{
  "num_hidden_layers": 17,
  "hidden_size": 256,
  "num_attention_heads": 8,
  "num_key_value_heads": 8,
  "head_dim": 64,
  "intermediate_size": 1024,
  "vocab_size": 8192,
  "hidden_act": "squared_relu",
  "norm": "rmsnorm",
  "norm_place": "pre",
  "norm_eps": 1e-06,
  "positions": "rope",
  "rope_theta": 10000.0,
  "rope_fraction": 1.0,
  "qk_norm": true,
  "attn_scale": 0.207,
  "bias": "none",
  "tie_word_embeddings": "early",
  "parallel_block": false,
  "extras": ["some layers without positions", "local attention windows", "gated attention", "value embeddings", "a smear gate", "skips across layers", "LayerScale", "capped logits"],
  "init": "normal",
  "init_std_qkv": 0.0273,
  "init_std_o": 0.0273,
  "init_std_up": 0.0273,
  "init_std_down": 0.0,
  "optimizer": "muon_variant",
  "learning_rate": 0.0113,
  "lr_mult_o": 1.65,
  "lr_mult_up": 1.43,
  "beta1": 0.93,
  "lr_head": 0.0147,
  "max_grad_norm": 1.0,
  "warmup_steps": 0,
  "schedule": "wsd",
  "decay_fraction": 0.726,
  "decay_shape": "linear",
  "final_lr_fraction": 0.1,
  "batch_tokens": [65536, 131072, 196608],
  "max_seq_len": 512,
  "doc_mask": true,
  "train_tokens": 903200000,
  "max_steps": 7084,
  "dataset": "wikipedia_en"
}
Each number is 500 + 50 x the weight over the matrix's rms, rounded and kept within 0 to 999. Layers, rows and columns count from 0. Numbers have three digits each.

# q: layer 11 attention query, 512x256, rms 0.233, rows 222-257, columns 192-255
# k: layer 11 attention key, 512x256, rms 0.231, rows 222-257, columns 192-255
# v: layer 11 attention value, 512x256, rms 0.258, rows 192-255, columns 192-255
# o: layer 11 attention output (transposed), 512x256, rms 0.273, rows 192-255, columns 192-255
q222:521529493497593424543471504500462463469489480435553434490498477510521536467504485503563522568532426468482439505512476479394441493529530572559527491523481449545633510583546469447518466533486568
k222:484484547607636472536522533442447480436483493486514365503573420445519531471557370538557496468588555577469430574422527516444510431454436521542562459449535443503508450447484588538528500493458559
q223:443486485443482473459486478489515571428548550518577462560378478584445453564552474433625578527410434508582405490484484540506448435642559460538481489636486525521471510541642537502401605500489427
k223:469442490504458517503497541482459527603534590532541423550441404416482478638556466430503468526436390539485504433380505473452509532489498494464503482491513506528408458456545502521434500535556484
q224:528487495516483527466518410489544451474482493444494573509478478586422539539466546520536455505497480541550466553433502506463518558530499540523509524451521557487553461506490386517536493469502476
k224:543424475463469493464543518469484517452499456517503500483554487468447472482479486527442491499454488487544485500515497471546447464475464471513526470466437494497497514431419508560434499535509477
q225:504434561508506497549500467474439563527452529520473461529549486440552472554537520457537475443485505500461528505499570475495488521467479529480531508536503453429524502540480496368483484519512527
k225:531510505520559453491418468580491550510500467560531491466486479531472443459535482509584455515478434504436424549446457533478497551523493484481486489460564425526524470489538560506511544503463471
q226:540535548523594480528503453508546515484529492573560416477531509495512460465489567504539557415556530512504535558532509498546572434417482491558499504492477474489428501492533494526491479471486506
k226:457557480534559524594493463524510471455489536485509546530548504500458548458561461532468432512535504482564449409522501524443468497506500513491488496464459499540464491542478508512433512475513450
q227:479531581488518475530471398513481504484517582509555468512482552440492507531508559393586518384521440553460482499554510533540446504465527510549471488471512436435441405555417554459519519548500560
k227:503522470502532538424515456487508531521500562539513478565543518493420518516445468521533528535543500459484434522468506482460515481494476523497489487597577479505494424458476455407505520526438517
q228:478563564476525504455532504538455516507448502477490463487537464537524478475491455508531498490476500517436538481473422455522453440452568590404562460434500492535460426526509420442574492434474493
k228:527512461472519480595475476503507490466459511449547530422543490464534549453591501501471492482540517556523464459496554497474512516492503553477541499505491491538439469538531600471474454486489477
q229:527488444526492530484506547426513540480491466564546461539486480504526506509491511519454562480491489437469534518519513531447492561436439436507490445487517508472503533472479424555523470459506429
k229:459484518473464564480524496528568461533601459391493472489442593548523584448486578503423511487591465517494560483490507416619626437524456531504470545449452500522581548463428438564555489529506562
q230:499452473476493634502455528418429485503566544508452502578439549517490558453437507495470468443515494453491496466495508513401495606529415440575519512472491538535479489477368496534490525549564573
k230:535535528498503500475479494582485470471500433532428512494501477528421447539419572444552562570533457488480487495441462512503467461548459467500494531530515561496572536467464534481495518469480535
q231:500425529483469466538510505507569559487573529464514458474513513513554519489527517559470395520506479478560594456502551483506536434494458510525506591522428450417472522586519489507446452498481519
k231:441484474487518444488484499499528509489501485496499514541463433411575419438483461505528462468516511458477549488555491526477436514555541559498460473496594482565491509557635542438465494425544474
q232:508539503522607504467547481553473463503506501451492564484479537426549494511496442477541495519502485583565486516531524481559504415500527599506591497505398517532481466496543480533434483516535553
k232:437456459497565423515472474470478436509517526470516469483527471441492507557525452484492510500550513527382584518502487540527456411492568483495553408521547510525451509567599548477438526466536517
q233:485570420446441437498412443502424503478491475458526429472481487528463475507471448446471520571554460544470468564466528506558499511457469524510547518554443571529514503535422498431482420497505506
k233:527523511529482562437531497511453486401481543511538484455460559398528551531462489506539518520454507510512412483489469485551502482556538491447521480491499481494470498479546474572523459467415420
q234:540484565498519528444497469515541510494433488463546457490537536506531488429543395485499565468514597496530514469502459489500493476500491479518400568471590505575419490494444474483494512559478503
k234:490558540517519509488459465501533497533500593568526434534422477584518529511534446557511557490477494455466535556510485502545528478472485490458516480551430550444508558442544440475458511587561529
q235:621530504535419528485511447572458470531445472480455552561472497498594510543498522510499457468419437460490477515485462445490488483503552534394533535455575430533495511479504392542511457521546526
k235:551511595499408498544416467543486435442463530460521542465528546427466506498499469550522473464422418534532492553598480461585614525495547498513508480534527477489531561497492477510458538482445543
q236:434428552479505510582428588452493510499557461479529564512481514514523492484450516508557589585481548436434533486558469502472538635493655358490612486449475561466514492417481498597397505526505539
k236:495407475437530545447468526499496515536446499510484354499481416527522445479561474577406522447575481450448486526482525485540535436425571487550435481559544437505517435470518526549580486513410410
q237:522452416457476512500474491453362427541572548414526451518485399481473480582490444480530593419521576441474457578503504567377519616547503444508576433484560496418588530536387559377481508574550537
k237:457535486501503432413525460542454493528532529464529512487573543548471481483586560521497541501398460550464470443532491546505507508514569586522537423568544493447441552508590513416499559581576527
q238:468428523458500548450534498465523547460566472545496494477473455450576600387408556453491506503544456491465560479449498516554492444447458578439361525535501400589586454439472467504547578490416453
k238:553467574502518451435579534452514566449448423499530488560484444538497508552468567491519506402498483557516519523551513518593509369410559496444481570527612352558562559499546381532489408504473464
q239:514539586504518560548527473500463442489500597573493451581496525599468464491545439463542512460477546393584445478523401476478524534466556462516468463562494460514406452506481505504526488521499587
k239:497457531508471659513527558536610483471541577496450451541524581454506522458471465594481485583495443358511414508446508434432514432481449429458549493479433495479501516450439429495552492545478477
q240:537537487465465531475417555513607567551453579451478478536484411601505532528582559511480454475391486438508435501435447426488450475454464499491406432522461423418559535536491642514464520605474497
k240:507597378370542517507536513428440432563560530445494514539446437598450504511522497468521403459538442542447501422513443472518497470464498505498459481501516573432458544574462567448466552592494591
q241:477497451484486538445562501485439543474488498517499466429454467435523445536510509506487515536548533531506466539555474472590532549545543508574424525539523472544431485626529580546460549455324444
k241:509535562593401460522535597418405471448418406525540542494485354481525533509561559563625595520422488375372475446532478520430518498489535439566416581575562436485523411595438509472470503467498498
q242:428529587533397624452512518496478474545604481491438392613500554525470554602512482505536441434462455428548352477510537619442473629473505500486543540579553522582486483439492550486551494516474498
k242:428483524516509485477513537438432528512500527508446436538617588549471495460509495556488505472436463479512383460499465516503514532456568540410384455530540473534438557535450506520498583467518432
q243:475387444453510624579511476364578477538506513525535488492393506503509541484481506496401500499496609513474464491450538526458463435464458518439535552516512529453475573515536512480515448491438462
k243:429466500433553574519562538471537567558453528587532556569473516548532470547449441407572527469447545530399438460405551492483563498502460670428502509550442476468498535485518489529453436579494445
q244:504517470573591509447532519426577539489431530444553447568543521461445543528565522497556562543580534503481467515481494397475525446451513571477592476437570439650479458499576504485511473476472499
k244:495527490548603428571509517443496423513455459403557543537478477447435584554440589441513506486522527556535530500564511500443523452484448534461577500497526504600458511482577550378490489511547458
q245:515373388484506472614547465486538534509416513495411518473452429470455501465437433569547485544647517413566544449484490431465483402456387505519509479492494501449519485487530415459593393531442474
k245:559465496596476420505427484553508457457485470586513480446461551400441601507467487437552458558513646461498570458513482560499521495498507620487481489561434527599532531570621474454520465514477485
q246:513471427482530507584515456553560502517493436509494555587528523395470508501506518537530461578625462507559384469524484486508524427475496516538591527599571544452530441526456441460609465457454451
k246:543497562543578518550499470512457462400429498450485507513478496395482484523524570575503505583447526476464424543521471501520526587527540408597534438486520436512442520518464480445601421422463493
q247:461501429464421545533444492484495467515492454443495534519473539382512463554461556526452527397429554420627479527457502534401501467516426572475548506469569485526517560572555461483403476428591443
k247:427464471458461412615541517475475495584536536412460475483481551479552405527515556590597516501487474511538403614493577506424501485462450409443525497628580474408555627527531550462525387474497499
q248:520530533490421503455453521480541608449423541489501479578442519495453482490506478515419504449571546484443541528466550515434483450501428468513531553455526489422538581504438483512369544553475628
k248:534563562493443637486539490469560559444488532443495463577401495513529494473461480542492558553538541396437477519490531505485503567482458510503431568469510585503515599472402435508473521527544509
q249:437434557520390486589565438494435568549501415468535497533562425567543509450406513456448537545539478456421495534458509469489566476537527488514487623519546477427474374475517455442370512547432499
k249:467429506535519473565387557523501451528490453474544422477444437510521534461601518518481501382428553614431433571438562555414431530586416543477543618531527447462489471508481561482446492567607456
q250:540597535541526435513428499489481491501535555495522438501540537501410542558491455499504516485529425511469498429625513477484487597438566578448582518396493525532419459545612498368488534549469531
k250:539471493476544458529512507552341439524488517570617458583507546487524547474402500526589516473514499524501559506580561524493472415484529571413505437438489529526454439539549468471416559521479484
q251:524455538526502528485412475511401559451490507611504580543406526500408367514443412450480498453538471333525394455525444332444480560486503453501330501393466547648454504491349441508380485513495467
k251:486428467510418488577569544474420488587538541520527498511477578524509433427578466470457610503547476617464381448452538526483477550533494486466402540513554567596365490511533554420520474469443601
q252:482523547591510538513578472505603516544506475513511501497578358618469559498519495527479555631552564482535444464527515489470473484388435459474449513528523502462565538453454497530534540470516524
k252:454494531565474513427571448529496440551492521488468463464487482569428484387442380567464478541487438558523492477560569460528626498480470535521380537503426521608570558437422466458643527510554628
q253:509440550554555508465494503509594527523455413481465488478523467503417529446464424496511510485560645537530453592479551614559656563471462510446458542534554510566490482438539408509546520520541512
k253:470449430579575537456493537523540454485514505586551567567443328434465482347558551536487497439561520477572454516473466577483503550532430558502481513561586539539501491450462510489421387553509523
q254:497552454597511507540506451498505417455445562529415451493477535560637466605445429492555514548421517552512476564473483512628433458481541622487530502485473453503453480439543549504482486446487522
k254:524576499529549444500445611531466423489435504547556462568392569489473521406479423500591568455523510455457478603535429568481450509537580463395555428513606465443471488399507557458535596503546477
q255:423555406481465522447452537553448558476526558444510552475468552547534389563493452576542535612569487529451481456507528528487562520547560415550505556515426507457438440496495494504459542471623556
k255:584477505539527500498521525476451494487538501571549532459565584585563489479487470515570579563433525515476538524515557485577390379563560503483505513529553465421427474478493479406496562484555507
v192:475434506439482476488484579475496457483547546393560531434538555470536497506618525467504461573412473478503500485443491520475455478580545477536493511576504613563532544492509503483517481470502519
o192:461422502482559601485547531559596474437464521549586451513500527400440528597467427479525425583442517470605462489497457503508466621502483466553448467538462479438488477527507473484429529498519503
v193:484503355445527501522473508504508434477518549520554545544456538517462473509488557447451424496490538516539544520555601510542510446473598551525493506569448450517564483505550411484420479556527486
o193:578490528607390537441491519515445467465510528447508542563619418447433588482556483521526551508518507484509480491477475491520517535455560474570445472510566510484453528426494459554458604564512490
v194:512490479487478428502462486481546493511449436481588498535544455544553512484458550517486448446444593572388522468532467519556471561504504496595438485499528510480490456521456529434475480440484451
o194:481510505489518465489447570417489435487463591474518489503458447516490375512483433493510481514516460473478470443529538541491520469440499532415513443499439475531544416542550449478530539522426512
v195:542403566566549580508621578491578491499505454428467428479486468514466473579502557529505486493503578481562554498508415536497584534498536468482557511460495448463476508488428427501429491456485465
o195:499556414479500505446484493364497526531510501482501531493513508561438485502493545551465520550446466473482397542537527513455550481456479511488462511518541467523522487458584474430470464516541498
v196:421562532501483513526483475402614534452568570488487460522504489395442490490537487558482435522433485473524451444407566493550441496495463532602523567575472521496603568480396548523473525471434508
o196:461461526411493486558523435602499482586498512535476543494419479518486509518494585558413445549467537434506434496569457454481529453502534497418487453462470593522520462479584541499449500507513461
v197:496569604545558437461489520515508505622436486466499511484540530502486512421576521480542413480499544556542594510500536537501428500574492565561434453519511465510562528508513499516452523529476491
o197:459505507430486506562524559495520551483452447466498472505471547537538488450481448496536533491445523498416461498511460494525466513462497562432469488511460511486542519479469459430396584566486487
v198:446504537473543551518548454574520561526494498431521553456480509536521629484500599481602508488502552512520520456474482553548532501589449457403512434519548431478509506571517423559534485535498557
o198:456439466568467525560535570435485475520437475503524465583609462449487471511503517539506525432490404516504504473494484476486469494430538568594504533477456566472548569445542512530465488537521425
v199:511591532446483538442444550528540516395529418503517432580460531448507501551482485543596615460504500519445498462549506498571501515466434457447510499513495542529522454585509513521511457511486394
o199:598473524471484529493505487447526489589549519489490513488451514485464507478498426449446487528458445435416531454459475465461506445518526517568440550466511487432536541458517497466459565430438475
v200:535517459531578465468489494552482538414473467539468525539524491510456478412495465484534500435502491420451532493558452519517462505452623556475400590388564343516372375507490443566484485493488446
o200:499488546552561566483559471502484530510476578597509428483566437479505463464488400435516521547521510458477539542341526563442476515508462426413498459429572407536516476515478549566551516462524534
v201:482532495544521455470500452562561430529497467545463519541450524568490477499497405417487493519529513474494481498586544459512495492459516544520509550477456501526507486529456495521497506560480451
o201:489456489504542479608530537486480525492575509544495523481543560542506576502568556477458518379489451452483486480421473407451565573532466498561496451424564493564488463504500533563557563511476497
v202:488540495551511520469443465518452548561540549556504483496525441536527568494501490533443481429435556483475489455420506537556515461513476525573536387534545519410556534472545548494499513516539493
o202:503563446588454477544505420547500542541529498492453473552467486506435463465516426464503458533425553518498517483512519520442436491495544460451419478428488530508565483535521412477458572559506546
v203:460649540544542440516415466549496463563535461466545474512488419485507636549552472534413397551585595569481530498465394437511487554412504421523460467543418490524568572532532599561516600499543557
o203:466454479547478499517454507464479476561518509500448547507418482504538541553531518433478493608522406501514536527525519466542494542484485563469499492459474498403457511544505518516486446502477531
v204:494531541473436459519496487559546402620538461380546487462516482482572515541485485513471463515486481539470515546502483489461493526554437559512571540548425548453573654402500683520465501500499529
o204:419479513482509530441511472435532531542492506605472502499524543523439430535505522507453466467508466474504526499481543576534503438512491436509523488462450614495536617478521416485523496549493612
v205:545477536481487517479546529425486517523562464467517558512446377544475586490553491503463528508481488535504560489477510473496479562444534577453427496514429476573428475571536498565523500506432578
o205:597510476473480510495511460459476481494518536558459521536544559479522481521518435547574522531497392589483501452552470558496513455455503484493471473498515504550490543497418469503532516505568538
v206:544515491525498479426517418460468521617487542468546501545510477450437462474519542472517492473443424542524537442546494517557506482480415457544448475539576577468559602423454437484435468474471586
o206:463472554541456595463448463442467477464496501542531490491472449596484563478489572496490533523419457428553491495570517475485568481496490471522566522471484529468530529546502480590526475437472508
v207:573525568611482410538470474471541512588577433405520455530546477575522587556503550564483558515461537580529518514387531551459436558435460471490472528567548444466578604451455547432501520530489491
o207:469481467505446515402502402485512535440477566477492552481435463486515518534473485602528498538517459527584466541543534529565502448489524441468459501473504561521507501482488431562488565464554556
v208:530459513468429538447504476483553488477544486568457473489472468563423566428514499559406516600495505515506518482519427507548564551455519488546550474505466608453465563516427463448388447489480503
o208:523585508482448579522535484521499502508458561506500566521471568484511450492482461500530424474478555471403469483485556495457537505496493495512422525482521424466494457453452484550574470571543474
v209:390485517492456484508464508486465446413497476495558516452444642469526513448577462458612512550566530538492430466498547506561549484553510397540520426547526624488471558475448479438489459438554578
o209:444491429512506490582510479465487496505564513517519525467474488486465494555424455516544501438516502526520529481409500472476457493468490481500469545474486556450539464491537520533395472414525445
v210:444440495520466533544524447446430545421488502509449551432480524404497466619569432552455459495443509447408423486606572469521485454423477468494481482472590560549435518534505540537433444508539517
o210:458471463490502483516532556461485532545506493489487516491530549455537511478481479512496443593551495490506491550449491554456526492527541459489492520502431483605592459501469387509480451477468494
v211:549459487483463592571486545566476520406523505514504587540540536548533459491479578489480539524472504510441511457544434510442498509549473477526526486459464445562417437624433454605549410499523449
o211:460485495477509512411529537443465525491490453520469504514481496514563534545420479464495479413509594569536478499478549488500492482559473466616467496434579472458498473534496441475492490487461456
v212:534552522532500510544598539593546592546439436450501524407451481467458472444560488522511573508518472511480428514541461504457546610575355490549531489500514555554543518518497534546449496480493449
o212:481495413478477535494476553529448499434489482501514442533473505479525585547515470477534528452499457477529604531421543442460565514423497514522507478482497482499527590538482512499576478498459475
v213:488491457494465388586500557495436492543478529392535452504453498472497458514529470457346488505536453515471419569496476501428480453502539601539517517411461519521555463505565394581483536422522503
o213:473428534470513447507500566428559451486482519550511486523449473463437534469534525540513394443578582426383506484473485448545437558491476482498607536539441441433582458525417515530480614506507481
v214:497487449530523524502503465443507477465495530432517520457535568507525523574495432475527491516488490576528500567516497468562609445556513521463467486543521476426553528550500487471536523576492448
o214:424413498447498478515536443488492571508621403562546529496503430514486515418483503571423513531510502461435470521409527539438499564458486512459517549491507451486555502489508485534514460467516504
v215:488487409512574501458497457645490462558534552501447510545495590548460511586504510580506471461472505470503487499537551518536448500516537511531585442480527448594411385466493472443461435529564401
o215:496465456531434457542566524409432527444454419509475522435505567473554542468542521461524472455449507429530440523467428533532491557495475478520497530516647474512463464494565523607511528447511493
v216:521513447533488563449480506431496431475456512568503356458398531514501399458478490449453518458508458521465471562565581467488570453464526499484423477449474463466513384507487452511551462567489448
o216:536473477572516530469401526475470512366511492501522554509554506524530533554517534531448569456471437546445417410487516575482457449509546482513533524515413479477483461488431470442512551513463500
v217:512479475538489476469518499547514563481516451573541495620516489514487633478445496543453580423505519444452642443566474416461479471536544452534425507491569404483447508451418480526509457484604513
o217:456504539495489436511485521450453461520463499505544530460452489552519550503455560525571533497490451456486519498470417510549557394484567424485517436452526467515477461558516477453521468508489455
v218:484472455545565498507459525511513492510461476458509462538497434500479473556445472509466357548540449461468499496524488434446548585488462499419552468489489567542509510467521599460496406486523489
o218:540516490442523520611523546446434457508538495493473447465495516507508537519512525494517525501519520470540490442462540466459448487566485476445435506613385463508522490585559489531414490457472538
v219:527451519463616523483570531467485564465490462479534488568566468452474476539525485582473575411464493546375475474452541505491426468485530577529477446474557463413443546557542519518491553464491514
o219:474437486478469526578512467605521494498486490464524509468488454536528570496559514470535457474493444481600500504580449539508567456511428472462513414528590474518490513515495456464598602496504486
v220:544575443413583581598591501406518458447535517469464516567392429488532488528512517562486535540526506586483569468472548512421582454512486528551514557540472541498470526500470466533551466453527557
o220:447536459521486505464536533439561477474503489541545481526439537587511506483471574491536475489509502468494482507481452506551531544463533452526571503481384537560512461502571500490437491517524434
v221:452543522564500477465529439462571378635576558475570452492495473543528520555530373438435379587485451457498537458453460516473559425414549565470617450546387577452574597446480542514530450509421508
o221:525546501496493487446481468492485511527499420493604504559498509475421508509520526497548573482561535490505581497505515527486540542516492514518428538546526525506627572447493490448424561490496579
v222:534587442487501523410463468534506428606551590461552517497500539488542556534470518443447358558446530446469614558532521517462517425354528416640564540548471551464654521393544569440524483444458569
o222:467498522490529520524495456566541459483556404433540513513498552480485448450518442489452469488483518477484560471560516513584470560524538460430615523540526572549550492519515453468481490541565502
v223:562527545502490523580477480457534527523406422481469445555455426529377547406491477471511482460467477551509431504571400544462386540464501513553480523542614509465473512435477420403529536457602539
o223:501487562478434485528487438525432485466445575494457460525538483530490535542544517510434545482528520480450438508491538508511535576441509503402417559448526460476506484491502492439489518528453513
v224:517497529527513470450586526472489524456472477629417428512515446497450453430508479492609546399480495552489587504533422597539474457479516553490458585415629491548491513488460485435419541495401411
o224:478534504521479489487528487518483526524482504536535541585484441517539506498504495525529492503462417497554500532514443447493464408511507513464479467504522483509457464496480475495585520528538526
v225:454481529514473533495481434524513581459566509600522463449463565405485482486502442431464456574512558424507454477497575593447586530440512400476432476527512548373560513376482570429534483499429479
o225:459483575541418464487444495515523439543542490568456545468500505512498552450516541495412466512520481553513428536505392474581522430528459487578511456489472503484439560454467514429447512474472534
v226:466490564516384444509490469589515444520598435461502483452487554485460554586526474462465449566475519515535481517568502479470488540476518453547511530591437513500590590451524504550454497482442507
o226:446592488563457478509556453431555480547464500505483494466439564476522478442570472545545518582524508484566519452444533451495579488535448521537546521501431587471530551496538507542508442486523524
v227:557499587583517463526549500496520514513485536459493506498516468531465499562570529513503481616537554488509474503537483524382466571566514572578534529477536530453592630435505543500424460544580445
o227:520454505413415501470559518505517555463440477572505503453472582459517460441508474470498489517522539440521535516568577446543495518392496433406538509501494505492585538487440466556497472509568523
v228:486423496429575491502534500405585403503556504423443421475476538514564481491480484532418525485528478616465521437519500464479469538469499485497484559513522570459515566457494531493444426478467451
o228:448511457522456446505557414500464560496501551439495598557461563462494452481493445475541507508478462502575509570519521427472564509509509502459485491462400599549519519453560538445501474537464503
v229:486457490485507483534424430516544435517539508441481549506506546484510563448505537545469559462426503491476494561495504542520466555446570438637501579452465508437571483520481485434526496466430490
o229:454496448445455468533478455506538512509565508594533501480503497415549444458524507473450486513585533473469494453611462584561563491489464558494512559471469468521467454500471507547508520499494497
v230:482488421486370477495498446539425475423459427501509551525474544433442500507495454413546349426551487529475437538530526525576516507416497512542525570521503456480535505560491586549508423456539429
o230:446516528541441541494497538503558590546541470526443494470506441574492442495465506548452458524403528525519552471513497442534522527477511509442442409533655481463499502485418412539440480469508505
v231:552594459457493486500521570523464463509492516525482419521422419526486525527459482500437601437460538472472523580466446410501416556499556524456464465459504482523508501479454509580444481485505452
o231:506454453566501602518512494572470550458442538519531516496563499441455568600478479514547499468492512425481473488471541605515501458487502547552526418398487442529407502552449506535486628485471518
v232:602464468552559380571550486505511536529445417595495422568652478477539432489451517478553501494489536527462565444536486534461338446515497535556481502522545470539457434461432551557491489487557424
o232:459509427574524500410539505421514521509492489387537468515429401589490504396468485431502487576490474529558495543487451481473505521485443513502483527511433437459457446555506518540506532414452533
v233:507472461532540533535511615512529548497504624456471500468513591498535416470492519470536560516493454508504493516459430513529579533486422516570512562462503550566584536416439528488457453590570485
o233:485519455474471537438481432487502582489601532489468471456496483557548530468489469457488487563527509516506540526575499524473492500463473497519502491535521552378547548575505449493524462455539519
v234:449418536452449464490483504552419486426525533488524524476498433472495472500461458461551453583429565477498451553494511509568551563435511471466528457559512490601514474522475440579489444482400467
o234:497545475538432485451504556430507503512469454482511480530457439529469454469481537492469453494451452513516466428462606480469527521507515534517546526465472488496538535489570495483492479502512486
v235:550494553514531447493442459483527471555521584447548481513490495533506529567463481491499393551481454489504468567461541499400590504500457466468614480547411514446635632541440490507501503509573571
o235:425486498506457477575415476462609521479551456487443541532527505538525481548521545546498507583504542554478444541499510443544528491550554489441563629523427537553499575486528491506511494530524522
v236:567514423513527505544463498526517483470581478525451551412584602577517470489496537553542543436465555466483470491494439447456510510570489468481574504350448520516454417561510527533503437490602405
o236:486455455500553499495505501545442535564510505489391476454471370553461525518607476447469502517465531513506486424488509496520550525483537518563447486524474495481488529575457571464489498492454551
v237:483428463527520443594498538552528464464460486430554490536490481495516561455512561505598465501494504548573513548476454460562531494572462506511455486525517463501565488551534501480435461470443508
o237:533521507536531535480500496422520521534507481488469524495424480480539468520477460589407475503546446442509551504564532544468458442441506473489545509487513492507521517541419403506541581527492545
v238:517590483483508531501576575471568468563506483439446531467503470529494443493461473426530507457533474473448540462515493483449539442436505463455526528459390541526527480588442501556497549502484506
o238:549486420484461499420457517496556521572433485514450495462567522464531426506467475512427447477452566510497498497513424471511411514505501516525586567502562489509424550430609507479487504442469449
v239:503474484528460513548550550487554437420479443455556503510635531483555437492425588517450478541494492466491494525547459493511423486515466492531405456455443521549491381541459441587512462435447465
o239:470489458541504472460488580521421512541504572496449492507423489459520482552543467532575537508450506481455488483417543487439443489572427461518525496498492555428482508477516497505492580625500518
v240:459584518540488447517537364552558455617574513387491472467504566477541492496586470507501381494493522493488456448469537448462549496479480452578484519510444635496612569460521612548417555475437582
o240:472471470500514478519461550463507479526501481522478568538561468512456644486466478450406480537528552485555510481532499512505516473496498509489555467476371506403538574432486470552507520500542537
v241:529512487446457516553554461464515511462511538487422530441459470421437413505451508478558468481511495554471475445497495496547488484579483475438542515427511560507472498581500475530534442552572409
o241:530590524558411530437442468423574548531485474412527489477558485534451505464503493417521511491457464568508458498443514531412502482444552486566578508470454487480409608441416514506546454471510526
v242:441483580451502424493488446484450460548450468493491424446406535494533511490584560500483498573539507549535532512487562507514591477508461480545550392564461560422628550507492549408415496414511579
o242:482561477592422541513504502512465481429469507423550555465433471425526443491512543479476561546443494516548428440563564528450547492538497442543532414466455540548526582627508529484509549555439387
v243:493556445519420513529522466571523468581437519448480494450503498550433510520496498532555491399465533511503518460508583499575480479485530530539560516577448436480647612565422508528533539528502499
o243:453425542558516478531494546491477496563512502503508453596490493525412514535537510509509525515470527513524463482486492468493590546457425566476460506454620507540475528586520470505463553472485439
v244:526549495573519521424533476570506468566535549483478556482569529418529514505456502488534453533484446496517493497519467467480588552476422560462501544532574483478497520517509500483520443456399498
o244:488561513511449493476444525537517467522512523493432480492463589549483498508496581517475409517514460544441519564428456462512537465508383506428461447546427523492565557459459456462593513476590425
v245:563476450458539422455570515583459486477488499480524540455481511478499528452429480517589538435481538498468446467456540542528448585560484475465528485582613414446518486553478548554475518499558397
o245:505513504574516580520535450457547448545445479434476495522560418565500491484523512475516480504563455498490546415489504550454520606432596507571469485500577466534500506578412503496478434553444583
v246:533507494514516534554547480451533483472564476526398557528429454489530442477543509575493561479584567608459508507505461404505428465532466516431476453436480525482516461496492451524553481569478529
o246:534489448514574441550538502449498472472450472471552486470493449545531580473525505508601521423524397519518542585504527502447549503501466574503459517528474494580460472537460479520422480528541447
v247:499426545487560480480428506500491538469477502554467538519423496492504474574489523501482536492507522460508493463501496493440434436507465551509511468427537434544335376570503507565493511578519458
o247:455471551538505485493487464502513505443537545547517521470555549473581429467564524460537623527449592477436478523494549497489533485516592495464458499572495493569471503512535501531515561461585513
v248:495497504520501602419491563451512569533487500528420591514493496450540451488432550454564587476514478519542456414483460469446498508520528564512455548509493468607425375585515451503543518507560431
o248:462515469509490469522487512539429508413502524433440453462418490563502519543574445545485591580541493447423620553552464476427540470484472537546519565504497568513519494446479539522464407454415496
v249:533501458488470563462481470482553598354410491502565515501541416486456477516461512543508525528478555432571487489599492488479466553473482493492472431421497455559455474530519443525493450488451443
o249:563582457535569577526463525518515488594522440464470475473487511459572548428394432467437408473545521464519531494494482475487492553484446515488535493448544441571585491402412543458505429456574491
v250:495465457539490478490514434488547466455502471460524530429469573469475515509520482501513432500536560460471452509459534431520518481501448447459517451524461482398508545543508555485479474537496478
o250:425509523478476514482439459523449497518489526439534519463419526528395532515494479497468537491493482380509543542570426562552459469563491428479556527528504560577443511489541522437472460470550517
v251:489493486503538555497477476437510495576570581469540482481562546402545497499487550470458466498509538432580493447519552461513475584500472510546539517576470555573494451443499542560414464474449566
o251:542487336510503564523546441534485525495500437526435537545541495505506497509550492487519552518533477504443439502472452485570561581537513525485509517508426498512518487521450521425576524488486479
v252:501505549471498568431453488564404454596504508565550472517512449486483613431569484557479472538534535466486532514581544486455515504590579489498536491558474502497526672539509536538518506500518489
o252:558573389526542378514574462496510506481463476543519534480459574424508487449480556462504441464582507564583587463462530451506527392488514516481454516586491481477556485498502470474355467530517534
v253:437471534581499476575513525481501519535564567485524503553478506435461529466486505546558535545561508409582475492462439584458528520474553438498496518495547483488431426393511444418512462547496428
o253:448520476458466445396562563528452369504450503584480535462534497527572498504513488503506446576498503459500492506513517473451553500505486495504402486484527624526469489580505499561542509521452550
v254:514544573494529452512448568392526505531442514414616500548505483463565495484494488473545441530503471452586526446503456507431531510607561478482504493543508507492530483445510519419503485490500556
o254:544537485507528502475492546483518541504441467525433521504549571521524520547616513508465520515483469573454515401487471480518478530478508402521542550527468565455496514534472512487466442476544485
v255:589546518484479469457458497511494576552473488535456560466465486516482510561503498576512501496530506423502476538516595455503491491493525445431487475506531533479483541562483551549541485509517514
o255:453421501565515481461553529469449477442448454436507601495537495523511490361480488469470514481508400450525489507462445542475497518434471576506466550452499459585423529485533435430523549509496490
q256:458479508520521446503489544489516478534490463473495530490478542523448500570421448509526487478496513488515604423532538441481442506498494525509525491542454505493504484510502494496486493536496536
k256:497507472468473469514479518493413481462481501497497441497506555518566540477528576528481469517557503512460523524482430462529433480523498427490500506532410498505439506538535522511481479541440483
q257:545469471510492537491495525405490476470510569494486462506504478496495511485520493479456556549509458465508472558518507519523542543517469470485478463480468508472500545504495514479426490554461501
k257:532479508498561434488538453441514508499451573443498481536503537457536459538542474469495472475503507436501511480472520401451542493539503484450553454506507485444515569509508466473562497497490516